python train.py --d_mlp=512 --vocab_size=2048 --norm_eps=1e-05 --qk_norm=false --attn_scale=0.125 --bias="all" --parallel_block=false --init="normal" --init_std_qkv=0.0421 --init_std_o=0.0523 --init_std_down=0.0603 --decay_shape="linear" --steps=4387 --dataset="wikipedia_en"
Each number is 500 + 25 x the weight over its row's rms, rounded and kept within 0 to 999. Layers, rows and columns count from 0. Numbers have three digits each. The size before them is the row's rms in percent of the matrix's.

# k: layer 2 attention key, 128x128, rms 0.0399, rows 25-63, columns 0-127
# q: layer 2 attention query, 128x128, rms 0.0385, rows 26-63, columns 0-127
# v: layer 2 attention value, 128x128, rms 0.0473, rows 0-13, columns 0-127
# o: layer 2 attention output (transposed), 128x128, rms 0.0523, rows 0-13, columns 0-127
k25 078:512472510547543494508526496531498526509477485469524505510548532487522477483488494493465482521517508498490490512527520462486510521559507542532486540498498482498515543512503521492531470557441522517498513521500518496539520505474536540490518522526530520529518504535451505481468495554497489552487544515497508462463509486485464532500475548501491474478519495508468514506511533492474522524499
q26 063:473503513496499469473458471505466523504468520492478450531476490465507524482514508510457474495486474506530507498490507491485535488511516455522493517554483488542462536452544461506489515485537507534518513515494463554571489451542489480480502528508470493508488499492486504496490492499466497475469464476485526507521504522476475478521510497496547456505482486503532475503494483475552522526523
k26 068:481508511528445470513519472526478498472478533486493475489474534522494541457517514519469458491492468509518504499523501485503550466531504497527466502536449481546477506467580493522513509496555511523500519513551475528513470495481476478518519531533485470501524477554515510515499463508498516483493526479489530498510498515487482507535498497538502485491508500500466487537547490515546502513524
q27 065:515474474553509473460495515537519443479495496509526499483505497488505478533522479559504464504478494485489515486475463529475525519477470506533479504511512493547513428439487509482526511497486529511515490499470527502458511478508495492513518496455497501498527470525505494503526454472499482493494509473483484541520485525509527508547497472472556527530526522511489492443465487519546506485507
k27 070:520462462533494468454450526530514489480502499518495509503473506489498483473487492540493505518474494497483544520480458495476482467511475553500537464525531498536510428494485496502520496499490505507509490477463538527449526512481486491517513494468484482480489508508529487488489451519495464500495476486463481530489480512467506461523522484453554517530456451487489484473467491520510529510466
q28 066:507473462460454502516523540516497496488511490497514456486563439524488488472497501562497517485483474476505510474449494511486516508485511512492493542492505484446491457539515470550500482506507458533433514484485490528510493524482495515502475494481490533488481515498516504502466505501475545503518486521496551473522514514515536506482512501509512504547489469464530468476517497510541485460477
k28 078:513507514463504503522546522491532513495462525502495473501550442485511520490490519562487512501475538492490498495473472523473487505515524456440528540463495484497478486495469461531498515494522438518517511491504496536510474503491500512516488480480483558512472485477501537456455512459470542507533517522499511503515469532501497478501509491461514471527488499473498525452524508518535465516494
q29 069:518464478524543437511490500528481503492496517533495509485498557423517517491489503477482513532496515489473505497489504531478536493486439504505480469482553513517521501463495465498503503515522492471516463477479529466499515481479523495526489529481481521493487519495545514531500486517494434535515471474473527550498514463480509475529481518455508507505477479506508502536542521498519530534472
k29 075:518522485520517468529498540546477465511496476537495506507493522454497485545491495485470491495496519509495569494511482496487523499493480482526480467507515511510472463489496489484547487554533495480485468454469509481444474513506496462520505537503517521515530514515556524532523506490484483506508469463489524533480505480473528482506509529468521468495539464498466520555516544510510520520457
q30 061:496478517537508500461530549490495479540521520520516510508557490502484488546484487484511512520488505529460499500473532534505515483527495519439499480487479496496507472485446492466497471492570518519460505495518480434481528529465500518508496521518488497480449502505508471532497532491516519497522457526501506537498509521539535522482463505446498495528500537486487495471518526477532515485463
k30 061:507506487561514493500562474498526446533479499508499499502560493472489473503462489505515485504489459516478474480512479499506485491503477503454501476478488471503510466468508491516484463491530465480453528487525479464500528542466500517503482564469488529487510536473518472532501558470473479525515489500490519514476499522518518502518510496509509487474475504518480498440555544478488513501463
q31 058:480514507540516524493518505502493503518500454469469492518491483531523530539514500498490489527487522515481505509534532495522471463502472495505539517493458470480464500471477481477497443496491501428475483504497482483460523505496512496497531488513471498531478560509490531444491495499501437475494478465464475524500500501510504479460531497450494478488489512486447457482534510545524505533467
k31 066:522485486525484515519530505540453538479533461473486522540491518528540520515523526467537497493510514508524483484510512516506476477500488533508522512504485471478479475485504513514525452503504534480447475533516487451477502502519534473512469460495516515518537559529469495485516509494497464467501522434482530509474523498499509508501505509511496521426493494486504467513518515536540515488447
q32 075:527545515472489496474503527495515492483524498509520563448516489485435497526503508499483448512501488502513487512490456469510513517470553532489494505514508513482484521535479508523520511517492530522502519490470497476476494512472492494527504523476489464535556500498483492478523449517549517474512534504524536479504507514504500525525429510520503495571539508492500475461493469476462470493515
k32 078:490499524514514509461493527436510521498520495504500550500518473503467530537491517496499468510490508510498509537465476501499511501505518551485493480513510512531511517547484501528513509508543524541503522529466538494485493499471491505513494474446491442501512488481490468490521470544556496469508484487508492499487459509499463515503500511487546508550467503511471487433506477433469470477464
q33 073:511519511490468481498512570513504453518483497522529504487476479533441521506485503496482456521557474549485514467495485508469531516470522496456472503497506495489494479497510501492515499496493489513503491490482484479448504546497504466514490516488533466434479561543556483484460475516505496502534501521529489538497524488508482495522500500485482554550507499495517474484482464482521516469497
k33 073:483532518513492545504504546496507462517488501520505526485459481530436520509479508533500494536512430560489507504499494499475491535483533498429493484494483501471486482515497496497508492504521477496539511490504475501456506525526510514491500506481525492479466576509569499488490493503530507487534508510503473564487502499508497514555527482476509499541501518475513505468490494467550503498491
q34 058:536461452509491535453517479540501531488489474494490468537514470522489473471515491522467501477510472486512470492501494540525502504549476493493476446478540473495525463473495524486506501495544501495504514486560504541506462557488516460504480543519481495479518484465494450547483516465462483496498490503492521488496516514491518558516463519531529482508496518487515513526461512504487495518513
k34 066:492465464467458493479517499518501495516460495503466476493502452495500483473523510504504506493485470490507448497512487544481502506481464492469462477446536495499541510476481510515505516499490548489525474484534450511503505524457550504486538505495445482460479504460454502462502494494455514525515489504487554491517484478556544502515465501544504508510512525521504532492481513513465527517519
q35 076:504503505515511521498495506474497502511459498499509533480506502530501492493531535448508500493541516535456516468523511490523505517499505526515490498471585502478513478514469465498504482469448523502518473469480506472506473516512486509522496520522510465500489494488549466495512494546521488472520521532477483518502467501485477483502511582504497550567519468504513531498462506543458541502478
k35 081:464480522517464502477488498440461534521482480507506514526478496522519471513499510476486444509550488538469502479513485448486501516471508494523488476491535512447472438471470484483464468475482464505480486480479489504499494532539475487480488518527475485496514499500524471541497531523519475491497479507514481505485498531478481512504518550467476493561501467493498504493444473519445492514488
q36 053:495477446539483437505494506517471453495507547457469478496533487470511530480450499527527510529524506462523505518451493519523510500536506528503484520471492484473477508456492502537519510513451471488493505508485537517495504472525476446479504508536500475493477467490519486491515473473491470512456463497468506543529496509464505483468514459474512505477473493495513456488488492489557498512504
k36 060:493521475547495508478506460526504488538527503521457488496540505514535523488460511523473479480467443474474474526493445481506490500553512506486490522489484515521457462487522504541509515539567436502493481497504530536488507513499478484477499540523500492524513479535519513498508501479507511495465538499469496546511490532456471482479520470495509467471519466513519514531472520505524519520519
q37 069:487499505521526499522501468490527545516548523492492532528470507518550523517534507502521530531484516498488489524528534531550489478490492555554541519502503514440497503498490428515507500472485512464495503482472520491477530488551466484510512466506494512520472496493536486460548533502489485481490497469507483520480497527516485466480560504497520501477526479504533497495515533533527500488533
k37 070:486543520505513507518475486476483513520522453494474563525478510483542486482509502492527479512485546478469472511545523471507484515503474548533489511503485540472478474488504475493499501455509500472484469489474477505489497515537436479477493482484531508511507490515512499529514516484466445501497517459497468493486511549464456471463547506479497523492477475510521467528504515552525488474541
q38 076:509491481560484544477531491541494530505467499498506450476505489504540463500513519531511501532496528482479479516520473523484478474529497493513511519504502482510453470459505506520531467524480496498544490474490463519470501500502521508513519475486471494464498496509514511458511454475483443456478507511455453480517502495473497502533531507519516514523557472481499461475477503522568540502481
k38 081:524515490526494513483508521534485514501469509499467508522491472488552457504518507544526500508488546491504438510561461545465480513521511520499521519460518497508445499457519512518530489505481521540532455460497478512505486528498561512541507474498497511494488513512484507467510473486513486478491508500490458487521512495481498465499546522519500498519530497471467470472492464498561542529485
q39 065:476484492564528552467508500475504527529491496516474552527503492511550510507519493495555523538508529499501471508524505527509506470553507527550497504471506503492462495481465496472512467500494537500529505478529518518444476524535516489490515504508545483514512490507482518463525479487507483484497529491479462539489497507480477521486555503503499540510537527487484479503520458535524552539507
k39 071:483526483526520507481474510479517538509493497527467519550465527528565511479543501501527507540504535486494502465518485513509491518531504553536492480478538461493473496469493485499478487495492553553491496482509484489484526503505514518494493538526536491485481525494445490503539489508489484516460498479484505477515528474499495495482557505519522541509521498496543451496469461500504553548476
q40 069:509500488521545487520494488504493515459521480470494483512496512497526472456536517565493478501513470509508513499506503527496449488516462555484499487473553527466521488488539479498540482522445466461472504480497537510508495522508550489518460475514467532494482477446501466481511533497451442516494538489517492513485507513492475492499487542459497485495504478529497482501509534502491531509542
k40 065:483573475497498533515507491544518530465516486490518528504504499494512512550544505541487472497497539522491434480535503509503432531496507549485500498483479520477513493511491508461549491508491533489468483475511529517505497512499513488525541482521486474478466506491489487484482492491486442528511552492538495487495526531514451496513490511485516452524530474510478537543479508524511504501532
q41 066:520471509549517465487480496509487519536521504531519486474540527453530530487483446522513558492507500468529510509490500498477555519509501453516504541527466492514482540473487486482495505512487508527539528498508517521501521467505513538527528503477508518542518476536470518511495501466520513529490498489496490518499496471460483540536515464514523481508450496449510517453541489507537491546488
k41 070:541488497568508457502491535527503513517502469522502516485527536476521517473482458534461550488487514472519548529498508482454538457527491477523472502545523490511486504475502501521496488526499489509537516474511533522496513486486472524487506571496468517535500475541529521500464490528510522514468548501460533508491481483442491501497502471487483487505473480453509483503511520515510508532497
q42 078:540494504531509545482499526489477504502485514524511521535495513472511489448495482472524509544519470485506527521482482505490532512499503526491502476462531477493507500468493453491512479522529518502536518478521474502544504513519505503539511581479507481479488491479516480526510538506508481514486502498484501537468545502480527506533508527506570511571488507480496543499538486539476537560493
k42 079:541509523551477506512501477530489524477480498530503519516522534475496484493519489485484436487519437501522515496495467517467489499482524481503498474493519482462501476442470464508505493486541493473501511490524473487499523508492486486507512611488521520488504466473509465505493523522522479508506528466493533519465519531489533466513502505493530509508475468496483523495518495513464538563511
q43 072:458492517543558460514485501455510479551495538509518538456521530499526551524482527515487518529458496480491506466500548487477534497511518454520530513513509515523503494488484474463497525485524546531512517487520530516480501516491493496473501458491524526514524455524505518528544500520486534502481494508507479516461515476520458526530525507470489516489510528497576492477488510483490481484514
k43 071:470463507519555446519467510442535456548473501485510486487529542482524526485508514526462518514522493477451495494496523478470525497515452479505532497507515488496509515500514498480468477512515511519463529448504531493469533458481539513458447491485519500458517478501511505512534509524508506500502493487491484498489472451517444499496533489471492539512501498516537489495504524509513535538483
q44 073:456457496499520486530527507486492470515508514477530526503501518475520549498456532541533514498523515484467543470466526510510511522473491516506506497484486515510498482481486501486485496485488485518466499508425563488467519475500464451473539502521538522464500476497495493499503479495502496580511477479485513536470494488502511490515533468455510506470504540517533487467521491524539480458494
k44 077:486470471506547472511525489492510482519519515494498521528514529475534544492467505543503527519508492485468522483510491500499505492507501537505526502475514518498490515464511492500515507513495438490459512499453542500423528457504489469490492524512553522466491481480544481490498507503526508581498482490455508500495476508472544475466545474464505501480487541535512513486529502531526497468484
q45 077:506511498443462502514511519523545505482507482490462497514476520477492479517536532469517485485480518491506477521532477543525473466531508533503518511513488509492518495483541510487494480504469486478518512514506484504520474497540490516493533499527521485515452526500492537494521513504523528489492500517529499451513474528521496430443542546521452475463539489501471489544492469440478504483543
k45 083:488500524471473508510493494498521467489514504478491544478459485493481468519501527441546471474494528497507487514524514486548483489531530525512489531508471496515526509506504492493525534521449523512508479512477467486527492510514433516469514474523506501517462527524481489515538479517494505477512514501539507471517515521507487472478518539518473478483535464497508480537477449429501517461568
q46 075:515476498469503484508487496519525479464553467488511533492527482518496482460507471469494441469494453489431501513469472477496494510490451528459480499499507491473517496504463516481516475488472474485503514470465543464500466510517502490502494509491492495501499484514483504487464506472542468486483509481498493492473475521499528498430459502476463522454506441524484516496486519467449509486455
k46 076:499451493505543538502511483547550507493508442499558547513520459547502523486502472476516483476515445542466555524505519504533476511477482534471518501508482504465502463500465519475488494527484485476504520486475534469513459509541474484520540518496481495547492501513492514526500489484494479496499525511509481499505508532522504535498523523484479467512485469486471516515457512466457505483503
q47 063:512463509473478502510503545491523522505503478523554509509516496498509494476502482495519515476469499524507482477496495530523502494471497483478479488469518471526508456493508491473478494489550512560499477448518507483469471528469498515518476483486428495471486462501506482565515533479489524462513488496502495528483521472518534541551466484527549521573480497462504507506493470529483489478496
k47 069:507523524459495485506475526485501459508464506505512493519542462470512474469497452535475506462500524521479470497482472519502462473452494477476510493471517502471527506492484479493504464475500487501512463453511491510454472522487539524495472503489454524480482441450535476499500537502493504509496470533488510531495492509499522456525493458463520518518437493479482516467511477510456483533477
q48 067:502492552499511462522482465471526511504524481549492528474520464507484560451516486520519485477512465485492457483506474462534514541454515487495490517510494510506522468487437522525465535515492493497509500470515544520496504530485477544493493510510496490544494498518495541545498469540529558535505494500503508508506484455500484463514480469504480510539484493518508539488499510491450478501478
k48 070:483499495466514483481496487466498522496528458538485514479508514490516533456473506519503557498491492508491501490452488512525527496458465469477526518486484512493518469517420488502451493515473493510554527482472521497496473452520472500483512524492503474505529483476490512476529510495549533488515480505526520521472470473524497479529441515527480494538476507516506553537488529493475451497477
q49 067:516493499490473515499497509512513478488437522508493501492478512506496479480548520545525518480503500508503513545518497511507514482527549474530498489527463500534516493496540498534539510522539494478553510543488470539565501466519498504537518491482543501488482491543498555537494462503524547478534494512471494505541486499525489501550534494535531526505522475494513473515491486468530529497534
k49 071:515479509466429480512514477506477452464478511492461488499466511488513491471542495541525482442499489481521494531500445514489518492519538488512496508494521501555542480498529491561531525507529483460560516495493474502525513507494518503533519496519529506510487468528492532488512479504507554474523501519495515502522469484497517514516486507522485560483512484483510462507474479483542535485535
q50 059:504501490506495451501483480496492479533506499501475509459527520453476521500494519496517545457524488499460461498505502461483568499498491474500488525529497501514513557538512524511536553505497438489472472508488516498505514455482503492553485471518474497525503439459461505489528479536517483516531470470515491468515489493494500473528496506514523483483482502492521498509448513508476463521446
k50 072:506512487536525490466491510486502528501501483507485509495524528476493486541464492497438532453501472509481527544470490460460524482511487459517478491534464514495517502537497519502521501512514451476511516519501516529498479506499445494532483483503483506523509433498502504523491503518542477483480503514502493467493482523453477483486516501511527488451470447480498520544433520483477450513458
q51 070:501471518470541504539497532552531507498527486513529514524528517486491474449463532484505522477508458461465522503507468530507481482475474538472493475489471496491548508487460470479487471523493497511500509472474518453520513491504482502488506517454478516462467499535462534507474493512514509534501530497497507511452515492475529466465476498448505478460540486511465503487540518500480510479450
k51 076:519515522509549538535509502531506490498532511459543530523524499496512459477466506502525514501517504477456555519498493505519474509523514532490486494509477489436523511503462477451504485562501498472494503492472546476535505492512484512495503541486510547508497502490508499512492475521507505538529501535511497532468522514453521471469511493465488440471504482509450492486557523457489486489489
q52 073:523449506477530509541502494475508503499521487532500541520447503500509535469535480473472529534528497481490460509458531530489562531453475457493529513471489541482498518530477510482500505527532479475500533459511509534477481474534484480531481491470521514501450523493489527540523513511493490492487517474454519557494505499488488485504511511506481551517537506488531488540480511498495503523482
k52 086:497474493470519509508514531478548509503500457537469527511494495496496568479534455488476490517507491495498471509498502554484536503468486460492505468498503515515486510538498511480500475550514503474542519434516506515468466462559498452516479509489533519514514500472484541516548507504488505497514514454475513524476479507487547512470517473490456522504519500491509536547478521499513494511535
q53 055:520509527516523487502473459503470507512543495532487536492520477486554539458509471558559507508447471505547453510497484532512499504510528524503506522503486493523447515484497498493519504535524534540515512480504469519483505501527520475518522506503489488518494478483449515476514463500508475502505493465502495529498504543510467514528493463523530462548503495463517477456498492474556498530500
k53 054:533523471508536496499507480545451510507527479535490523517536544492508523458513483553486487498439525476530490523496438512533473472538501530510492508525477487528512491511497513501547498561513520542512531477505499493481488511521498501508503498506505476482497426498495455512511460523541473513466516495502520500500533547524451500514471466501531491527497485489502476487511477473510508522479
q54 064:502516503529490485468516448484493514509492537526484495517454514515557523536482494519516527516489520486514509503487506471488475495469526457536483568516464513506499476433482502514513529506488510439522487527449460478503506477535475467500477467495540499491522497497496521454519479482500471463507459464527483561504507502496513475481512493497534509491510504498517477488544490495555510484522
k54 070:554527507548505485508498507501495485501506532517515497497446517490524554512512510496549496548498534460530493513527506501527528494499489474526497535506484516527497494473507515544476532494495496479548485518500465480470502487521491476518532531519541482480499506500505519497487494513510477515483494470488466554527526481474486485455528494522561535492505522519524445478532502527582533497502
q55 061:455486499527521489486492499491580522483497516478500525493524502514485480513549511503497505514491499476511468522465535528546472467535558509512510514544541532485441496542488490505526495485525526503514501469522489498502487472494516541488498507533537505520544510479513469527559491487498530461493521502458499466512468505532464543483528509482460499490505465472524512517534506480500501499536
k55 072:461451495501526479496499489465559474505502482507511508507564480472524484485548507481541517492513519483490463473499511538552545507490492520507514517518518523499451515539562460504502486516538533529489488499528482498472519518504524520506514502507515498480502518492513505527544504446493540478506515501508467483549486492515466553489527549536460531533528507492512514507516515484520511516506
q56 065:476560512462532497512485503476531515522533503477513460527481493503487462503521518506495445529465511535497522512557518534537448482523531477480484492479512516496525478513537513489471468457540521506505497487520510493496502535510485481456483491540478512461477506487514494519492532484463507510477492486513517526477492513518463497424515458456508491452533516541517500488512503496499468490531
k56 063:466546485476509518513511484492459473485537511453545469504488509513476518536495519492523476499502516518461444478502531520544447521468491534448491484495468537488502493547514519483462492476562528500478485490520525510492475506472526484446473486523477496475501530497507438510511496457463478499520506539483476530495499528508481489478496469495469498478509510528527532514520482489510512478515
q57 063:476477500489516495488488482488519503524497485485484533484531484529478577541451510447497488532542477494484490504494514493483523541508532523532501526505464529488504519534499524517469498518467508543460497534465512490478529508517508468482489483519557509482526523520520498441489466534485497539486515542529493482490527488499440495476523463492474509488508549485504519457475491479499470472500
k57 070:471474495543544509497488490485492508509492478520494514503461486502449511494434551482499509538482471469489504505481489449478497556507509486511476497517457482443474492548514503492500495527450502528463513495495518496497500495503454500477490519470550486511517493529516542477491491528494486524464502545497470505455513529491458518505520480487477493473488559486517503477453492476510448498501
q58 060:528504502474495533523502520469503540491522485498522531509500520497498448476521499502492470468484506497489531514472469523538454479490504548481499482453510505471495505477478475510507468528520558537539518460508550504471494508528536494510514542492498453550510466472456490478510520510522495498472548468477519512483498493502531487495453478521502501513503497505455530478497479485448504561479
k58 062:516517511507531521484505492486490506509493456508512538524511491503495497489503483501490480431512502515476539494526492514556467476483519544497503504502529503553485490505453475475493472508501559533501516504494527508486515486493511492551553526524523451517520478480449459498497474512532487479497507495492495496479540535488526527487482474501497502532462492501438524501507445504446527548468
q59 078:461501480489512488444535524509535474525487492489496490507522467503489509525479514510498537501519481519458504462470522528500523531505494490515505541464530527488445465524524496518466462450537535538467487494502526502499492509453494505465519495506522516486520534510516471478439507446497498515522517496504563530524460506518504568514507531484473504477503488534507514487537502527506485493488
k59 078:480469482483537478468547537468501483547495477491480504536515450511516527499496504511513530537530519505498529459504516540486515514488508532504514521485558488484457481502517504496482484492529502560463499535490542531499489516496477499475492460490514528502501551534500437519452506493458489510508485477479529507515509481496565535493530507485470509510492500526520514475510485546490467493465
q60 067:477511465458464540503517518528525485536514469493494478488499474538489498491487520521480518495494479495504451459494522501504505522474487536533508501515457508520484520554522534524492510454480518515482497536526493521497498489534470489480519429481527525528533495515451531473466488489483518498522507512513490480523464562487536539514471475520492520480528501504499464493472520498508458433506
k60 076:479488457474528527488499470502513526528524497492492474510461451527522472441491523520500528512504474499491490486458533511477494485501514522523520524511505481515504527524507500486480530476481495492490509533515499522550511472508468521509478403500484546510462459473465511452510492522444485503497498492534467505533485522495526511515515475499483512494495499485507456455475495478492465435512
q61 055:524511501534498468501474500493470526518502563523484524463502499477510530462523484477544507511482567514531483512538479515490492477510473492471489444510499495505512536472494532509500478542522516499544483507530490499479522490478555501481513524505482444526496537510514520496513477535508459536511489487501452524512519454541466515504472468527502531526458510475496476491524518488505501545462
k61 059:492525530485513481516457518554460491505520494524496517487491529494531466487485465493453450444504513495520486479480479500495497502494457447504467498517518509532502505460510496526507460518513519494532487491512489489479519509506551480489479584502489439532498523524507496527544488494543484463494514490506514482454551481520471511486441506514524516499493515494497484504460490505527510504468
q62 065:507488472495525497512485533517496513517553495464523503523475513505531497506465468507502539521429504499500495462487519521509477543455474501504479480484540508504491477510483459518500461458515555555474482499495514504466519514487486488477519523472491514498533475485457483525486521470479484510494529468473516519542478524512517554542502452498544476516500512498507492491517542501556482481463
k62 072:504487476464546471521497497532502494530516484497506462535514478482526521476481467518498513539458523520505541497482498507515470490450452514500503519497559524503523502512486476527531477507519491542476500516486528512515530520509540499495517488491508517501560475475480516513485521480450481523495492479457498513523509517503564532535490465458508501552469530523497505491563523542496517507477
q63 079:472467482513512468496484536502522508513496510481473560485522548440549488498483509561487527538449468487510512513505492528523520473538510516538531475497498511448482505466520464483497487486516522538508507491519513510494479496507515497488468508471485508483515440485498494558558524446494496445475506485503497485477499525495477506507497458499527471503460479477535505499516482511476492517500
k63 085:485501478524511469515484504493543442516486511488465550464525502442537502482512492507503509478464518462484526518521471479520453484543499487496496481485519481437494499505538467479519529501544514517509486458527513496496508543467496529488481507504519480488473455480529534527554516475485494486508506509458513493508457517495480517502500447517504520491492457477533497502532507494470547541513
v0 130:464502447488530501500453500458503467495456511533496519506517545484495481477465481514497494490497498472476482511509473473486516477527466519550504535544492485508484532513480480472504469521489524473482504538514505471528502533442517479544521485471477495534521523477508508483528527532452507495493482493479518544516440536488466513523544469505481464505536488534493505505489478496535475472526
o0 138:501529509480459496462507507540493502493499481515508479511476473487509505555497509517513481493507483528519559464479487480490499527491527516498474485455516483491514455496537491545514518438467442500462483518459467485528521537482498515509487494503475516463489504522523481495470519487530485476543492539525521466490501485506529477509502554534555547519470520498496466489500466532469535487505
v1 132:485456511502475484462552488500534471500493520432504500448506500482457460516509488519471527526496504523489506517523505487480492503456497500505488461478500475483469536504498481515558450525498506485533520489522520510477496512504520524516459530512506494502525495470502537521453503506468538471492539500557551505508457479452505494530493510475492493485500528512526465507487509545480543483472
o1 140:479533513499525502542475442500494526495532513553529488549464478505521571503510511502521485492495490490513499482466505473513478504473475529512491549507458545530522471487475500514490553469490499490475480498468520497484528498512489485511506450516494505500440512496486501424538477487506471535509473475494474539500509518505484514483519472494517502510501528536487527478524489481557495511533
v2 124:448510522506532476522534471515510548495450529536529501518484477499467488514470492491486536495506479498511474444463483545502514511495484500507486506472526547523510529543531537492503487533528501448489506495459497490475478509540468527492504489495462480453493499513489512513513494471518497520572498553479460493504522504508504464534503504484520505507529475480528518507438504526512503531526
o2 124:543517483501502543496495509486488521481536465466487521514488526500544477485533483528498521486450531501501517534545500479537454474490513521501509497532482441440492476459459476483501521501495547510553486482504491505533469504485516512526501525495484482555499497508480516525505517480519479424452512476497514516499480523500511546482488519528508497499483478490458509520547502506468520501515
v3 103:506491542530527514512463477497526482474491508474469515514488505461486570502517553525496484491495498481530459474488492506483519484537472472563514518486515548500542518506466515466499523507507532511494497496475524462530526534507528496475454490538488488485491519504495492521477529501490507508496466504436463483565518488546514492462508507529522501524518528470495501501503472467506495478550
o3 109:542490447534492550488509517511454504510499467525511500512551483527488437509492450476463490481511491538480483521475490497487519522498486542502519476491517459509461506512510515508527491532500502494446497473545498512465516509485517504538517526475479506506490482477532490468485464513511472490491536494512533484486528507482551531557465528509507509531511472498481498482480522525511547516442
v4 129:494519471476481540519451483494531504460440515503480501515503508489497505473524470515487467490446486489484519513508546511511505510477512562487492524469529494491510515471528442493514500553497468477482525492522505488483493496446485505501548497484535520526488470495472498491483511491508537479490512467508544537526489543487556505536520514533472523479501500479464487521500486527518551481455
o4 127:493501524517481451472524510499489492556502504525507479450503485503531534513512540486511540507543527494492485459511498460487512493484481451536496509510484511481473483503454518542470497445511526482490438479487505497492520502514489506464452466527445515494500538520511484499522501527479476518541461502511515505481468432491456496479515521506498499528467501504548501477518514537479486487521
v5 130:505499514485535492546501507501526531514489485495462537490533481535513503507504515488546509529481515484487474504477501561502484521533510532515497471504527439516525477462518520475506485508429438464496469509496490494440495494492520503455505475485497508504505498521525506483527457495540516496508484528475491503489548498514464515567521504534482457498514541524455494480503496507524466512505
o5 133:516501508475470498486493514485490523463481489503526499503449539462490522497514466508429467496524452474504529518525494481493532497462510442488487480511491544471509507528509483543510509494545520511533520495510500522530488485514490481516478501503484508539525491481469492538541539545484504475484506465506511485504500472495477461462461465502490546517465455469510503542484493506432495519512
v6 120:471483471460520500505505545493456465475458536551465479465501498503516485506480476562529537507462526521520520507499494534512496500512501523492498486563508516484495510522523510468509507540523520505433491491508480500537541484513519479496515492527500475486454512508472532481531500516496472515535514526530518478479516474498498476542502502462493523516472454568512502507519489519472473526483
o6 125:515521536526499468506478488473538536523509482478511563543484535497510530492502535497518500491511491498509531517521520489507496468520521524505518481464484486472522510435462489520479504488429484485524541494483514459487476528498467514496484537520529549513506504499533512515489499527537514484490506499480472471451468507491484467477545543524487515466504481469505452507503493488510557456511
v7 106:501493519510491516504483519474501488492513557495499485485523510533571532495513477492513498504499504460529514526503500477468518525516500503520506474475494513501509537476468501529478501458508499489527494506463506454507537474538495491486501530504528524529482576496489459499450490464536480528517498525528485516475483499529496553442496484518550522533465485482496454512539491450527509529522
o7 108:491509469489501475488525494495496491505456479482480534486497462520469467494483528503482479497485470545485463476470517510512468461533512551518484509508530506508458487526544501509531491479478487533449512491546531518475498521468499508522496470505477495510519440480525505480542492473475510482465511465489522466540495547485531488556482507497462498490522506530511544497464522540461474490468
v8 104:490481535500498477531525531501527475521504499475484533470512482514505463451525496495521526456502527545513477487450493503486486532520484491504480444478499478475526510520502497507471484497497515493520528501486503484486524531510498467450509498510523499522486530510481494529520550492468463528478490524453490486544534456439475522494481532500493508542493538513541492505482509537478552499566
o8 103:526517497524493530482501482494500520472509490551507474488493496505452544486496495483475438517515433490519534534482506525530517501480476506514494522531488474555484519487475515516521529523495504461525522508519488500518510459489503537528526542485500495538523502509512511479560473497555528474501498500510514506485468524534524502518478456475498505513515495492413520490537527464521481507474
v9 125:547522496541470473488463531503529500491494534513514493520473501496506532511486498496537509504461504482498464483464484483515482517487450470506500492471541506481448572489500519556525448532491473483472520498535503464492508528473485523526532543498497496512452492508501505495478498511488553491483496514522497497484479530474508480497492485518511503484518487529546463535427530467484510517476
o9 124:459525517418520545523535521482503505484527477478507506504532472517507476487518502539473505485491543502484515484523526511530483500478541533511513536507489506531511468521481487512516513470490509499498480500449505501505490483495489484472491431517471539526536480499486492525519466440477457479511493483495510509552463492512506520518508516479499500515489461518489477457535504526526486437542
v10 143:491526479464482499543502491475515501522486519546510516441503519492528490482491454524489504455467481517503516472515483492508463516506483508526495479520487540458517498478479522516476507491530516475506488540474496528520492492534485462445530508482522494505508494513544500457530471503539517550489454492460508494541531505498520552468505540461520531475453466526500473464510501515524515503534
o10 144:499479538540544471479498501487491520472482472460502486518517487508450509495516524456494466502515479508545512497503514533539511467512522489470513525493538490518493534525496484466493482544492524499518534481532497455506486495449533546501498524524484485530501543486470470517492538491482505450509508543525512483488495490536455488521468542506456458526505528474485519519530511463455497483484
v11 133:513505489490514491484478492487496520526466493473501498529557509520502506500533491523474472508508508523474565502509544460485457498482494500498519518503509514528508496515524493500518514564517550544499558508555501486528523526464521479560512510459527529481498464461485509497553497501482531497488511438489533510508469502497509506524540481486493495502507474513488469532526479548493548484498
o11 134:519506511473464477504480492517491492487492565528486480468475491509503512520480548516542512485540543469517458503497472494504491510506479489486491484526496499500520524467514549530488525478459448477495454534439515512504498491519505501468473492560478477494477532506516518471446481535499460526541461557519506480516515453493499486489500537523532506503498513518515490495478526468519498473493
v12 122:503542520517483481498465495547532539491505526474479500513473486514477490492502508461494480524508457478539488482476564506482481550514461498485467538489501506502527452504500492490477476490519505489522543510456480517533505495538444545475455487503514507481463456539521510488468495487563544512515476491499485497495541532519503495458517496526508510494504482511487503467488468464500477532476
o12 123:508446480502477511526527505478434464488481462485495498522540490521533481451498460526480536513499536481510500496557481551523504474500496488535516505505514485490480528519516514493506495520510517515500448472541506493472457494495547478517512513528478473536533510481504483524532497498418439483502502503505525518530516498476491509518500492483482470503494497466507505530521533554497512525502
v13 111:500509487517490448542498489507492495489529481553503481495496472469516491509476544479485524479468477515505518469489509473493447529491523502508516477454530537498509497492529528542503510504493489496509506508446501508488497520512450529468492464499460501479512460500506516446495469489569529502525499489474469487518590476499495462502485539528532545482470512524497505497490489522508538516500
o13 119:531502515485508557522474488458491483482464497436504514517511494513489500448560477472481517503488544502507456514522492524548495459494494478480495477522485477479512533506475483462496508541525526463505494476532475474527496459493519495497473514507512474530470524448477500540531508484433478481506498481492505513514476512528490535499487482486465473481487470474498502533505538479457463498505